Weights of a small transformer language model: rotary positions, untied embeddings.
Each number is 128 + 24 x the weight over its row's rms, rounded and kept within 0 to 255. Layers, rows and columns count from 0. Numbers have three digits each. The size before them is the row's rms in percent of the matrix's.

# layer 3 MLP down (transposed), 1024x256, rms 0.225, rows 147-174, columns 0-255
101:092133179120107137168122120109149104098110094115153103172171097105138106164130088110159089107129140129134141124120121102126141125123146161145125125143136124091160143138160104149130102088167135118153139107163060142141122108125112117161131129117077165141129161139150125146124129137112145122113130110141118142131108156110114134117124131091150142127104121141170139123101102084134179095092129124149100106152145166109161105153117164133159144127167186148066163143156115141163104083123121120112110178142069169140114145147131154139168093165175115145141119120135100089143110153091124137169147115141126096119138111123145164094101147134105095128149105109149080138154139144118145119145119129141175131176117117134186124154158116093104136121110103104140124109119124104130157114102147
096:163148108104131126129145104123127132107154108127104192123167148131114169132158116171096132090152151159099166113138136119160122141112120103078125127124179156134104107192139144129105152104116111160137125169162120146144131123169121138116119131142162129109139120109083170129130105110117072109127104144109085175124127105140164173164134175163132153130131163079135131114126094123133168097136114142116081127157169119094147127143115142123118114065076100118144135115093136159134126069131144105134178100117137154123133153131131147142158138135124135141141087104132152166124117101155142165138099117115113115122095145104125114184105195140155143114105124139155142102139151121160091137161105118129168165121140126115127119138117116142157151109149150125103111160099144151110112129124150
108:073093117157084125089128140118130147115117118128095159126114084138108139144146139145161136104115106118129103124124122112114160119129124134150153131132129125153147146139107129112143175090162102120142142146096134109105103129093105046136126130150104132130130139157109141172140154131130135108110099143115123111101129142129098105133138200157162169080139151143096098097150140156121125111083132126072101170148115145144143149103099158103142155110124129096104129158091129140111152123155122165175127152160121146124078093151140136114135098119151138108108127104136128141128117144124198121164138175100131125173122142142067129099075087111100114162129121153140118145120148095141145092119132153135163126123153070167121122135126092123079110106145139137120142136102115190125128112143142
099:118144121156152107130131132121109114143100123133096135159092130124075121111082182147141164127103147140121132107085172097137124062090124154149125127120123136073130112137149172126133154131129120110116110105164123159109145159138094133097119105181121154149156142108108136173101115131130100120149133131130131100122120150114133102106143127112154101153123144128129120081146141143136109111161097132156153099104125136133145118123146143152143109172111079126107153086140103170156146084144145114122112127144158145109116103142161167099137091088142057157088137108142107147152149138129154123175143153123094130127126120115123156110112161143155147122169127116144160113109109171133156129138096158167174152152130083176127101124136139178117074154158140114141129129098132091167129149165164
100:125116100181089154082144115113133153100164130116183130124116124116160131139109136109152138098171124151154129124152133123137179139157117120149099145167109151113092122130146109159160120155126134146124143145106126122120143126124150143153131121112149112143120100116156158111123114115140124119086170193151104136105124135122132138118088131146111156115077162148171132104164092178124107118111109157160139101125148082140136124103128093123120127140165139138170109118094115139132138126122093143098118130130074118136115113131115115096136141183082150128172165134063114153112129090116115145136144155156130164181132138160122136114110156108098113163141142147152132135113108147117117073108124123138121176169130111094142103134178126140125077106206137142131162143084121104100137146139159
101:131131122117130166118145132110161160127193123113115134125144129148154146152137179167142104130122132126088131147140115101159112157113111154143135135134119122125052136141116151163151108147156157120108112120131117139143098129075119126123112121174122112121112130162120108127127163138134126112148149161152157118131124149119164182096099116176130081131099142138120129134140107169085117127103108072136113132091165155154143134090103143180109187105116116117098080153134151108143144101172145107128111087154155128117121108141169132106150123136144174133178121165169153148148143123164117166134125145130183115118112144089145121133117132107110086160113125133126167115087145091117180125093107129082125104110124167127173123180131124142111121149134143129141117147125152167110092103149140
093:132124112123111082116109127144116164110133104089159177154116128135168105108181120107139148134114122134144108141127117116098089091092116095115111150109110153105142125158135135094167096132140115117127150146173207148151157115084145102153125117106115139096083108131155104096108155135139170141155145124133144120145166089151142142160097131097124165105091136122123105164153101135146115111089161095129113101149109139094119134104124142124141178063113112126095090103141115118150106132113128128101123100136117141106142143166128140115146137130114113127107146189161162120103154114181111112137165128148172133091129087161122135133143127130138164136130089115091173135128180140131131152131139114113177149127099159120110149106120149098122105099099114112104135116139171127139086142141084
075:121183143106083117168171139142143154157131121121112155076139138137121135128163135143097092094125115133158095131149117127102111150097162129136134124117160111089127155144139131099113113136129130106107188098116104148163118104127172113109082141127134160138164186139134102140148169122130145136107070153119080103078137090110164128148082120138129076148150150096140106123138128129110151113094090126134102109139097140129111119140109130121168158122111093115128149128139138119085086100132113208156122078116147151143148162114150121143134149132090126129151092117182120146118134126100118086168128110140105086124148128052150117089127131121120112171131145136090131105101116141106132110112140116150150109160131145162095138083132111111128125154136120111122127143109124109098126129121145
102:089139139135159165140204146114107114125162162138130098169105143135186153112076116135144158141091084078124076111155100162133104099159106143116147133125108135106113184093131129109100121146112124143124112105160091087142112111101128120164129153113131115143143128117145076081168155101114133133128128118132134074102100178112142105128119107162116144136102165110150144133109127127107143133111118157168109174146101117137150095127090101140119131098157133128133140141099173143116110150163102124157134128129106175112113087158123105145117111159076116122090132127124133129122081149119132147151145131116157156149103093122073134105134148118099125132142106134167136103141134122157141114105143142106143133141105172140123129148144132109135146128111125139187150095088153136104096113112171
101:123140096101135144156132156135105093152096157173126135148118137082120145103121157145144167151126128094129128154167126153117136117109164148138150118093096150125124123135128097112082126123122123151171129102120188071127119132100139127064137128149114141113093148130137111144125112096143114143104157167114155119118087155123151162131136142138118113124126135137121114101154119128125153147141147167144160130086146148094098122142123116111150041158097120134105162157125129153147072146148105125149111173110114099168131117143123108122144108154122107128100103121070117130145100102111116141155169146130141103141143098120138115145140137106182174117132086076146112167129187116099152130156135166168137123106100082150119133151163097117136087105138122086122126119133110096132136093118165
109:112132090150146132129121146161113155161142088135125122121075107145064130116091129106119162094121116110152148161123135093100156149149131152111104155132116133148072143145107149115109129141124127132165161092111107144126145084167135144144151150148116161106143168122093115157113134127160160106139136151113117138171104121123160082104143128080108131148139118094112138133138150103137141127093096128158155164142129120123153137113104189133135122174158081128119110121149135184193122120110085122146136079105161136136118134158097128102135132150145169153162110109120120108073148124122091125163158147101155092109143123093127136081101166162129125133113143093158113148151117144138084155132150134122117124131144135111155059153156119106134144126158128106153105143146089081135129137126127
097:115117123128157122103151140132082110142101149162106151193158138102113135150147107118145205147115101139119100143151140119086138163092138127122168130148110117134152118153124112165135132110134102095126183155123125175120114108129106105111101126158139108144140125115142138147126125155135141154079139123147109120141130138118170114162123112123140185115108123126159143097113132149166102125099099146157150124094127185101117135123111185153120127110167140133111126132173117115136132110142106099114104113112169090137094114125160130107105134145129110146103112124151139144102131105129103120129153141099122118142113126105134137141084133137168121142195162150137137121141135124099060183166123135114118132099185081170145141129088174128104095131084117140167135129166153147105168094171122
109:121153143134176137103137139113167093096099100119140141096137128145131160155169166142128143098142148169184179122147123121129115173120127137098121137122148099088129121118170097124158108143164118107082109151132124153103137126133115154131145121138140191177095138097119098133153103164128157133137151113127096128119115102108116130107152071133117116148085128142200119130112158127171145161174117110131159143088179081154160146104111137094132134121115097134136132129096161170133099102126086133132135114121155114149142181109119125088115125134117149140138082163126158143123084117112181106117134108148117118105134134109157134176109133112127140080132133127181129141177156090172134098125141149136093106093120127066126142114137105129133129132113109132142146130122124147119130137128126
103:148133148182140119098127098095130121167095158105101164097094090147116108138110124128146142137136090109132131119137115168114113120115115137080146139142095126159177115116110132144129175099112141090151122148106167100120145115123148104117142126105180143125129166133098086096160150110114166145130134139145162132148132116103145109108166137152157119139124091164119110114108144171135114072085130124128148128121108161134102101149132086103105140131201134149103123121120112130146117155161108117124150125153120148124146120111118132097148165142125151113154151116149116145145141156074057112132180109153131128127124127113113122129082130155112137157133136173108090092142187136140148122154121112102154096160176102114121093107128137093138156089139192103169170149135128117133129115140156
105:105133157134092088072158125115116107108137108085103126185106121134115117161148128117099144109167128141106137140133110125112111069142118154149121132119148147133110139127108125130117091158161102083161114102159138155084155102138195140188131134141128135148153108083129123119103130121130155099127097137122126141160183096122138130134085103136122123150122119129091141136216132122137155136116097115158110139124078158089109164162122124156113160117120130151095130091127147116131142129118109147114105125114110170112162160128169116121093136085091100150114146172089163164106113174089144102135158132128084088121146148139120153166135100094167100146106118170124103131122119147113137108115132169103124151130121122100129087147122149134143124139136106115118143111122172093139117134142123
107:117141128150113154185149135123144103184142065161136126107122093122152124143161104097129149128142125111155123092121140135125143152148148155145109102141132157112140133148141135101130124120124135145138137160129066169108151139130114175078088142184113112174098119121123125137149164104155099102158154100103159153078092074113073107112105133152093127127139127178139080109125099143171102128135109109139129091152139135161116137146123135135120132146110118128130105138116110136126112148121116119107139166086130113135149125104135147138109154131128106129150154132149109093175149131123146145136126129129159112139116082177118126185144152104138084121183125095154127152131147181094134134133061129121126107090148081162119107179116123149146122150125140094140149120171134143124126139092137
107:103145108108067098083122115129151095140124139106097141146133150146133122115113091127151111164138178161116116124100142149112144137115116133093143111126131126108081070158132179092094111136137094098155105119145165130141113111142132105141156119113137134133161113134131149106146135120125143166128114144173165143050166095146153143115124135177151117163167099145111137163112163141124142094111136108142116125106129148130135139118137111091139131155170122128146159116097140100099130137166130097127116109136103135175123114188129126121170161112143091133104105091100146110134175118130134145107142099154126115123178153182116108168110077123105146101121136130104114140106131124160131136155132167094123093097153132100137126139137126103143120083133104186114135117157190132097139165153144
105:065135133110151139097135128118123147094139145118077138136104133139134122106140125140109090083138122137140159129144138120100133102123128100144110153099103113096162095142128180148158107165164138099125136131141179106101122130142105178156129142183119139100165133131156136175154125132095122138139165151106161098144112124176125152179093124111119126130166144155150155110133152114108143101125115108124134141121138146158117137111145109114149122136168140154123099117139157178171102086066104105126185173130140151091144131096091145108131126101111161084143113132120131114100121127192146121139117105100146133161151120155109113126146149121164131099175133118115136124124114093113128107119081122177099115153104136129126101178100096161130133162129100178099131132135167146163133108114135
098:156106118108084125148129104092127143128145194158161102136130162136114131136132144117153086147167105123144149044145125132131076133128150102120105139109146145146116164137120140124093158169115149113149217143096149106141135140117115130118134133130114115158136095094156159144120119149136132126132156123105102156102125138139143199137136143086156110142072064099158120205116152088185113118108151147144129131129157142164124150142105117088127118115148125148126155178140141118114142148119136151116106138123106143110127128146128115123164141124119140119119189135115113144144161136123141169161140162096151166104122126134165098141155152148139123093115191159136139119119133164121115106133141106121115125135127161103146131087154114112147123123138147124155154118108106097130143155148115
105:142071118107094083138109137144111144136135113150136108094131127104177138128133188112141127139093124154145120075068109134119106187128160093138110112101163118095101101108104084135122161120098162095150141139120154144153140121136124143125109141163136142141135144135074158101157148130144144152123136093100132102137104136109128128099108139067115137153125080168124126124079141138122126152088102119136090131135100119107127126116113109162144155113116127099138134113090147156144112131173128113106112129137128101159150126144139168180105099111163138137175175120159115067135096106118137102098132135156158118100157141173065094099118085164097089108119113141142095121117119121108150133129112139144126147114145146185116141161127124118135129104150092111094140116135134131123112116118091
092:141155105099074144125128128144129104131146142104182129085108123114136109121133148093077118132170137121126142201105106146138138099138105144147109186132119153154130141104122135163095098132110139140129126085112130112144121116146176113114126115103112157145134151119131127128130126102124179114109121140126156107141130187154103109116117110123154135112111109145117094132120128136086169145148163141098119114094110155104110146127165132089149126162117133125158135149082154138082086133100178128145170169115153114180102113175159141129072124114115122145100168132060132128091127120152115126100119132147115167132143139141114138138109132124156116142113134122103155134124124081122113118100135098117114094108154182152149168084161134130114135132109104155107118090136096131099113135136203
102:082140137140109146117152124174139132105098163105111122151137119115087154148139167082142155158107125119073120117133107119116118173121093191124112156160126127124120127126166129132137123160108154192131123114098069164135139143128136141107101131128074134118142138164107121139123110092122135098140135114149102113119106113098089168102179120177135123163135139115126123131112164155131148146112089136137141137142083146117146150144119102111128114117148091090152120145153105174149099124119134141120105153170115138153107127080163135117131113128140152178120125115122161148157102165094136086141127138126144151070150144151128093153125150177148088115104145114153092145142151136147106146134140141157134079113110146126140127141122133169114109126125110104060131143149190106140079153137107
104:116120151121094118153123108188113100121123091095147160152121168107089130107126132124152155125124125145118134129177111111148149091157130151110152127098157134126119157132146141167150118155099099142146119104169166106141145124096114145115111159119133164135131166096100108179129083115169167180108092112183127140118083118123134147128136159132150132151129141149131077171145117168088093147156148138140130123116109170074151144118127128126121166129103115132116115137119144106123099109159171149138130135119161105105134139177138131118082094130138104162111118153132130131142093150104132177105140097138146121119116139128101137141134127123152161106136151149137161099105138091139135123216111156130127126083103106162163132122133097113145141156092096084166129085108126096114117157142113
104:133162142120087115142143087141141130107088101104117134159073129123177123077110190154114102101148162096103144110115156135093133108130138164131152133112143126135099119100153135144114146116122164124135132115157089122109131107087110122144181122137155098128165109119117115111102115096130115135109134130130127148129116107112172138160108092134097135137106118147155145161094111108102120161150114129107147128102173140151114169178094144102122137101142160147115174091172121125135160140098127136120129141171096160094125119164094117110139126137131132130126137137090098142141173109120092110145114106133131144177136100189092106118067150109096134116144113110108129147148144143100163134121086131152104114089127102112136106156128126129082148164088096090159129147106080081100141137113139
091:106113085120095139150104154117137126151146147124158151116115149161159171152077162079129137168147107126149114127110122115147169134147079110117145110120141139128124129134130201083118117156111159128152155117117090131121114118140153113112121184140112093119150191089069105079154105090176153166142104098128130159132108124100150124163086121132114103151104102141126133136112138089101119133129112145139125083139055113078129133141117122115154141087126159157130154143148157104128121104138126107129132150120119149138117135152102118175156125119150109174144164133160131116134119123116123089144177093143134087131141147138144121174140078108158135117132153096105166141100127149140151083129160128131113123167128138087147128145156143140134146115127128136155142109153116145095125117083148
100:116131153133178110116135132182146158096136097141129145127127139130138113157094109154136101100119129119121109132120126153084141172080139125127112103145116110122131124178113138109143136100109093107140164145132104178124145113136098139126152139108139117106110091153144123113108146164110143083151153136144120142118144148102125121096105155157114161175097184175118093160165121153104159076141177145154156109135122164113160128080111144128103106103115156150108120144146126190099102152132084099117131130146157157106126119100173071126107150119135141126130135082131157164137149139175133144155148108112149132163109105144121162112160100105170143135136133138141126114124164154130143134125119147126113159151150118083134096140135133168095104149111151131122165205104168156152129136113123
096:123114116134079149183130098125111155134132145151114109136104137149121142147122144094160127178164124151125095100172152158111113136160117123141120107119121130136161146136124088156190120151150136142167163154093099165126156135098131115117119151125121118114126153112165163145116114104172164134122110117105111188111141147140080123158140132143154138108085172138183135112163128128114100122122160145122150132096116167146167088105163149163121120115135122107088144153101130126087122170104132138143109119131112109151117164097141163114118132179168165112142126142110142108116131117117088152120151138126144086119100094143136110160116132134139143145106116100079114141131170087079126108114085070139133145126136125175126183131101104109128140106115136102108114098099112159118137082162146
100:140149123122102123102126117120168080103120099145101120173109112172150132144141122150164134143123132133135154106127137108082133087110128127133128155174121121080139153137095100111085104171108142110114128126178134143137151179142142121130112156098119171099127168135130105115141108166124129153124080112118115104121145119121185107172093122122114102094116152086129124110165095113110137167121152104174117105125118134058132168177128146116118117147113129144097144104146158172164164116103175151135141150156125138117158111162148120089136132163162123138131109095165120137108096108113124091101140110150096105117123149141111138048158134149178161128135101135109149114158146125122162127139113084151165130170123088144134163103118125130120108150141133134140099115122119136093121129149153
# layer 3 MLP up, 1024x256, rms 0.219, rows 148-174, columns 0-255
092:151159110129107122139130126073114135129128159164107108122103152072165157157081108126096139160148084148090121120115098105165159170090175124120145131142137119129121120098118190132090167112121127140111108112163134089082156137158119125115167124141105113113108135087054098115138127102165079166117129118140111114140107107139101116145127152095104146145138125158164106116092140100127150075129086143178141137103122093123117132109127152142119147117129124138124098101154114125111116152127129151131107121152130155121159141162102109116140128146152119141132147115136149123111168118105064117124125118139164094100137127115100105108084119135166146115129106127152102163094149123100136096132169110119167095128112115156148121133149153104181127150111083122089143145158145142165172147141122
104:105133117093175125117136074118164161119149118163127158140164074133136141129112108111102127141113123125117109123110154121060090095165143130112136129157147104150158123085138118112108137123150130117081121135134123134153098134107164136157132171109137136158141119151141143142128139075100145158135151104105119135104185157141088138128123102137176139157107113087114112083157112101170123121120118106127097102140114135097072169134146099159121113120118108147149151109092129111092142143098139090099157110147111134186124101090081107112123123148126137145148156119150154127110132129113132091139178151115157134119106139132130160144143119166083150157137114154140137098138129107110155157125115144157100127118101155124164138154178103134130146149146100133104082111131133151171114182069112
112:124198095144140162093119155140155150142109080139081109108144139097086148125142127142111135071127154112115150118119149147087113173170138150161116114121147122088082103144103127120121140109072093125160108142137137138118111156115101064141153139118144138173127133145126135159135126115106174140121081102124102117147147104126142141116132144119141143152111148161096178178141127163127140135150115140118194145128109158142140096092111130135113123104112106154113139130112138150176169106143149132078116112174166104119079118151144125107145173136134104129109149110107155124148164162120128154110145113137122129107120132148118147147124132100105158124144096099096104152143090146128159154168121185126123106125119141138080130101153136138103121143100107156152116106093188115128143129132117
092:129165112142085131135130168141123128128104124104101171114151142126132116110124129134082128063088174159164067092106122135113128101136138073111112111152090084099190143122099112120101145155121076105136140127157138159114116132111131087088157151115163151106152111139141130070125117135132125157113130125117103121145114136129131159126142126111114138145114090137131122144135130151109129133128127124151093107115152120136114145088108138116079115103122163142126161137139162131137140123099131109119138090097097156115138135132170117107118096143142130088116162096088182100077147106138144122127128120105117109136051119124118120138115088125140120152089148090127147131117122083172143075125175170113086146112114169137167145133123169115110114120153134084139132109093172157126136120120126
094:112112139113161118162096128113150140121145103163107139138113140111139123122159126123138103107164124115127183123144150152166122143145150129144132100141120132177151161147102107089113137132134116131090176116106122145114136112174130158102107153167145107158113118145077112099147134110100134159136146145104081091113125143150134094139135134137122104168142140139108098138129127121114129165161140101151109106161114123107115115144128130167105116129104139124125077127142122159138094145164117179141149111173062172113164115070114105108102140149137160136119099112090119146123179173127138114141145120152087141129120103114067108133094086105095140120147115139121106135135137139219158117141152137125100107090140095117075114151098099169144107106150124097149149163124131132149156126109105
092:111148127134093088126170123151124158087160113160142153120125067132130091144126140127148144086144138141125145165178150152133145129115106126151099134168134102134125128154079120112136135119130152095111107173116171141116141125161098103115087131110114142108123159061104097127157146150118078168127180114122152154146163081078154123158164140099155139105167126141146123133156155127096105100158125110150132148094125124121180158107101121148130099142146130184096116144082133119141123124117132119116164147147108163113084119113134098140136154137149162139109146138120125123141144175148119116150104123114139134089121181127144101120131161152112139127117135136111092077110108124116073110141103116079097098149121148120175119154100150154150126112165124121115141110144133144156097147161117
093:131100154148169134145131118135109152130117119139159158140095143105110157148137137100095190065130150143140111171125139145094140119141136089163153128142068108130107145145113159150189109122137122139146120068178131155140106126125064130163079103134161128111136110114141100139153126124145105099121175098131120146174164124132128134149142137120145190109108110120111129108164089103125122123176140126109112125143141143125135122112150119159123121170152137175106146153109132110116163153111110083113129135100091158125156139153124113157134123155134113113160091132172138130094155152175126172116118149080124115140118131116130078136130154123137121133112121128129132135144122107131137122154116143175150131155128100161131122167131106139119069149131166152149116122127159130158089168104063
098:100180137153141103125130118147146127130136156118148114127087139154100142113104111157095166182130121147146128127092127092171095169117130153181112149156120116107109086126107139098094091124148075121113120168084125147075112136134160108137113104186135128136133095124145168110126136101204135139134123134113161170138114156132129116115114137166090121124156128125130105155145171151139128121117136102142146178156139190136137159130104101139156124131171102131139127142118143118112112133150086146162085091126166187156117144133133182183112122114139146135102115122137138153107135137161146158128121126136123094090138133109128124157110149128127121119092107114140132115128112113150165139123118146143106134102133124133113100147168129157134157113138117154103160136176147129159152127174196
106:122139113147086137167121127095166146124148168108157174137130114145099117139108132114159110124126099148156183159142123141121150138137172122108124136117158106117124141139128175110156146163159147141108155118090126150119105131113087135104123122109134152119106140117171135145156079126141116099112106137151139129175132111138130140127137117153163123110158152101112123165141159165140159177077099138088154128143080161112103150108160126139114135141124110118092145146133170145099160114156080084116104131142144150117071099133113150134160170161127132124148134118119127109156105132131098094103106102068120073096110129120162115066145141089110106166116111118150106133145154140132158140152094100070183147102172143125144125154142139140138106102117111125095119136124092093122141100112118
111:157128122141101144107145152146107130133108123113126148127119147074156097129109140160132109088152103115120090100114107108131132146113191138121117130111146101152101136148149124091143124130094122114128088149107134136129188117110137158112128129088077131130086120129117129100117139149122140139074095121096118100126109100120114111160131163071118121150155128117124127130089161144105121140074144107113152153110113114162094124080113151149109178121110123132126080112122122110096116154160157141097059118162133135132140116115104153125136140163143117102129087133139135096154107162171138100125106121149083149118078141165143082138084148081116187116139128098127145127104159121100182084142125135098108091140148106137141108135150094113110122135109110103126156094113167107122143173157116
098:118136128127120129163115109111148130101136122096168114122164109117127128094138156140120153077139106136147114097122093158126154184180127122163155121120140162111141107145136086123134090140166109121112135136071121180110087157073151130151172159153118130102125101130127136111116130125118164139060104141117129135148122130167162145183112117125124117131125149147129123090141134172093116114136098109155100125141149138103123117135120124124148135139136092122142113167119142116125109114076170119131177130131112158082138175116122125086098132130089103078138205118153120127152126161114132169105105107083132138110127113119140134139109108132162168125112129148108129093154088146139154130097107140115114131108116123129123112141107101146128161122139153123081090183088102114105118116083079
102:146100144134129097136113140131107145102159128188099149141133128122108188096118083140081122114151116104128151167149127143165113109138092128114129112120147094125077125130127120109142092122146104142085154158102125117112176142158107169120125192154132129092112079149169135131157102127134131165176151116097119127116147108157145156122198133127127118078126150107147135131153167101173114162125124101087093100143137087145102100110154130109141110150130091127103137141136098120098151103146148128101097176152114109150119112126141118116146111081154086144114119154119144128125120114097161156163160150167144179115142103132142138137109161100119086140095146126119126152127076142148107146113141092124143116138139127135089151130166174135155128128120129164114132127122105146085111099114110
096:135151136149132162129117146121102156159150142107137138117133092158180172173128127147128104145140121155144114141176121143137135124126166163090179139111183097106161126121143122106150123084122121091121128140073150087145147179089156153101145131138157091126133101134144112153100148133108153118136112133152126121131113116137141112147175131112127128116115155117134136147138118047125114141104119097115128124112202155134124135096100147143113134132162085055138140161136116092133118128102105121134142088124140157090135102166138116141120082137145135103121085126117109091128159142094102128127139122086148116162135128123111112105123165122122142115109110106119101155151144144111166123128112113130124130177149128195090126118164101138177111165132127167116110152136087122132169092104149
094:094126112101084117093141130102153123093153132100156139136106138094159131155122103132133093121129179122122132143149148133135117172084132150136142154114109110159162163135140156154133155119141112129140142157117143125131100143198105149112149139183094054174108106106143122136146145122145117121092134112141093148129141056177176120133119082096158098115120125191127150114103118147145122144104171091101183143117124153147138111115120137154100147137119123139135139116126098086105142117136150157090147110128087119116152123160113138134143153120142146097149140109104172145119150129147116120127095125098085116130128118121125096125118133135126134122156111073130147160098112075080158120183099136143123132120100099124115130132124160109108144111088126103190121131169139125145132149126145
104:118176155114125093121095137176135107138109117116166156150153144092131155134166104139094146129132097148125098089076140160119126144152141162133129152123151133147122155116155101133173132140144116123103157130130142106110112096066107142149163158111119170101142136167144120125152109102142162112171119080088165101136135105095133132158136071123121127148157080143125119170131143166132134112141119121117154139158113130163149149104141085177133118122104154113116105131127126164127093101130123097127103117111121113148101138135137162113153129134101143164114121152126150100103157151105137177143140109152128137114131108102097144089117166131136152162185098095099154106086093139145108107126092140098096142112146090157107112155099128108127141094151197136120112121143086162106136139097149
104:147148131134109132120115114153093118105171179161107128115145094123119104114145098139109134117136108122146116154127082114126129135141140136147161102103200138149070067199176100099115128138113083101152098108122160117138120180129148153140106134144145141149129105119129145121126124118176105149121174116138134110149145178129115155170139141127100108092161105116144131135101156131147129174117123096110092154124126152143168129123124111140160158156101120136132111156128118189128115130115129139135112111157141169130120110098107120115120111131125124144129101146139135095084134142123144107172142125133106114130135154128104114074152175124107113160145083144122138128087137168088145160099118096156082118121124136145154139090104150148129091095138149127141152186126155148137144193165119
109:135129138147153124158121147131109124142121138122137131104138122081138161120105164138104110127134124167106137137098137071155138152129121122089127148129090117125094157104164146101106133129122089132116073126145143149130123103141124126135129110099132112123157096143118134148141153113169168157108123122120119157121152143159166118165159105084092155139115165129133140175080124117104106189084115103198137129145121087142158138197143122144131099099148064168159110126159081131123116133106097141118112134135109117081112171177085156127098142120124130101090101172124138171142153138132129125094160118155112134117106109140121154149118075105137115119091107136079113133167131087168108120130152145128100126092156112109136088137130160116108140134141104151122100150124112146160133150140121
103:125176114132149146109126150139098160075139134144120121120095074160095142134120166153134150087171135134090122108124116143158146136129142146132119105109137135141165137088144156118144112147104098126159136108099116110079138158130109142128194203126125114111141129132139124110126144095067152130108134136116150114116111079127167120118127127096146103136129139118101125153176155110126131108130125114128060158132101129108110124126144107141154094135092091092086098120134127117129112148138137126165117118113157094109120172128068117140137085135128093109097128125140133124152087136118140116117160100148094123106109133130103109158101080169125116109145105104160106109139141124126081178152105109159103050109110128119139111147123136170122144118124106130152124167173123148106163172117118
105:137095090136130141091108153151147090138116132146135091131139141141139172138136156182146135125118154127130152132119093095176122137128142108111178137109143106127115160114147162098141143094152125112127131097158161118116116102105148105134156125074105128115139099156097169146122116161090173122139142149152109101119140115117121085117109104119126104154072149117115143122091116115127077170137111111088134159122168135127134143163110126072119113163174099118148151096084156121071146125157097127095111104153124143167145163151144095126087126150132136102195109096107140136106141141137091112123112116163161107148138135098118134081136131115122115111145159146122112093143125138138110133151129119120094164131128162152105145192106149106172138141135129165166122113138115131131146165127077
129:131124171159119151147156126140129122166153114136099102136122119122078099102091139125116175092141138137146093151135116111106123133129116149110131153128122150125126081129156115151121134094120124135126140130169151096109144098149135110113164158099126130146168097159106110161114137086136111167096122094122138149116102155141145157146175115127131117149142122115152107152139098116128128142078130124139107123146132125109086096117137168159082145166108120127148155120100130133000153147127089157107134100123135118156151099152153118129081153132108123161097128076098128145115138149101104129138093134108108158119122182123098117122112141133100130132126153146093083151129172101118146131124143126155118132143138148122131143103146118150101176115144126166138143141113117192134137166096068
112:134133146126151151158081143147116091117128078097149132150130172139100131136168124129112127153130138145106102129140160110134147159089111133125168100134118098090161172168130168096109125096106149125119145138108117175166135139101120130173126112134116124134126121168112145144191111126124171100129148096179067148108109119165108152123149102158136122115134125121132156140161119106148150125093118116114124160147081133107153116115096126152107123075115109127146163087094136141146172115102134091100128158109102148135131151180115127150069146102106099101148084121090132121105159187124143148148135114104154121110182155137108115118131170142136090125113112102112130128107100148145146164118177100134130086081131151120153135158105103137115137135122120170138153112137145123105133116102155
100:112141126118159152201089152057134115166151125097145159123104114177121159123098136135126137164090128160111118145120156116129147146070141068133122114087142123160114134147138122152114175147100134166071155122126096122119150118105127136129138139130134115106127145131131095140132103110147112124121129166126105137117163132145133086097090152107100099118135096152138114152104108129141148152116122133169105156104083112127120160144155137134109141136148135113182114124095085121087141095189134143109118160116156180142130139175106141126132147147142124128095120101090175146119130081124160165100116104147164150120140141142198117108139129119108143098091105140150105144115137126088138115095131144121135120137148143081111140071112137115156147160163132140137134113093123122106132121106110
101:122147088137107090110129115163118125158145110126118130151120147135127084139117133093110140121122107129154135141132135134135120131120114106160108122125097112131110132097087104146133118151138091112140121099074167146118163165123151094117133122140134136152142111144087111101101097122149101111156171102133165094081094158136121139103121124109154179141123136155153173099102153151084134133134168122140124144166099155113086134159111134175178078064125136190124130160124112120153117151163121177153112155058134194124123152098134119133146136103152135147125161122153136115133103104160124109132134152067156151134129127137115173132131132132080101116104108130122089131104104114147125140102081158165087158124144108127137147163149126107152135115141138127145179136106142134174119135127111
097:111132138106118112130092120158145109139125185133131112102166135077152130149144130125109183146149160129130090108115114143072114120172156130103163107163167089092117115097132123127142138140100110162096149147109135129076134112146119137106176122124146111138155091166141107135123137144073139111100093154111118155150161135094104153141149158167130111125114165145152122148144073146149134132140121093099162125139150135124122151152103115095126129129176130120099132105144147153109150126087159116081130149131149116103141151129131138104125095158116136095118090118087099134153114148108139156127135105119143155151170126158158085087096176127131129107098088184102100165173117120161162135137127105131113169147111111154137138144117131094160135132116110151103152092121094181129149154132133
105:139127157142152148139139107140100086149165101121151129168138136154117122106123138150155099110115133161117112138158140114179119106088200121125101160117107128123134126106126106157156122161109130140113116105108149100099149158129122128129129163112153133172164120145124097106126132114140126125126144135109140162132133110156085145129170058129161097142130153101152119159105141136137093136115117100112140087139130132131135135147150085103172106159119124108128159134119135127148135099160134087128164104169145167102125133185123121097139102092151099107138116148129091151130141177126118123100146135125104163145107091158134101101132106147054142121069119123118080137080109096092123148169133102103151156121169117167109107141146131151091131094118169131145115152135158140144181092112156
089:122106132143072124205135092103149127121089098160124123111089137147155153130149113146171121155156093110123107128094108165148163129139126113165124125151159120107128116157149129114110111089110132166138181081128153197131125115136110179109127144195109128087101116143130130120113153132149142130136102134129177101107159135109141115122122134119167140126163137110158087120129112146149136130127105098127118128107139117106132115070171136099135120085075114129094175120162120133106070115143114145115128135138129164129117129122135173141170162109143121147157111135135122093133143113103168154143065134156170124133145124133092139129120111112128087153146141126134164155138101122128138116124120116148121110116097153152073113128161120114100101152108110117136111150133088144164111158114081
101:115171105144153116137141129140118103142137127134129119074147140128101116136122145145160118135117093148093074123150122095137168133134092126105086108151140182106163101097110115129157124138136158134165130155121134086096133117151078106144136092162153073145116102117121131102124114134148141108115103136136110125152163102107145158120132130123137158104135126129185149151102127153064142127105096163168121161105177138131142177108137142094155098142127131143123109122127126097122071109147145096144136138100144156153074137113120123093147143094115083152121163116167094133114113135129064122120111131131119124103145081128151109121143157096098127094106104117162082173124115115129084116140127149133153159153128178121120126181132153132122143119124120056123165112128108145139114110098134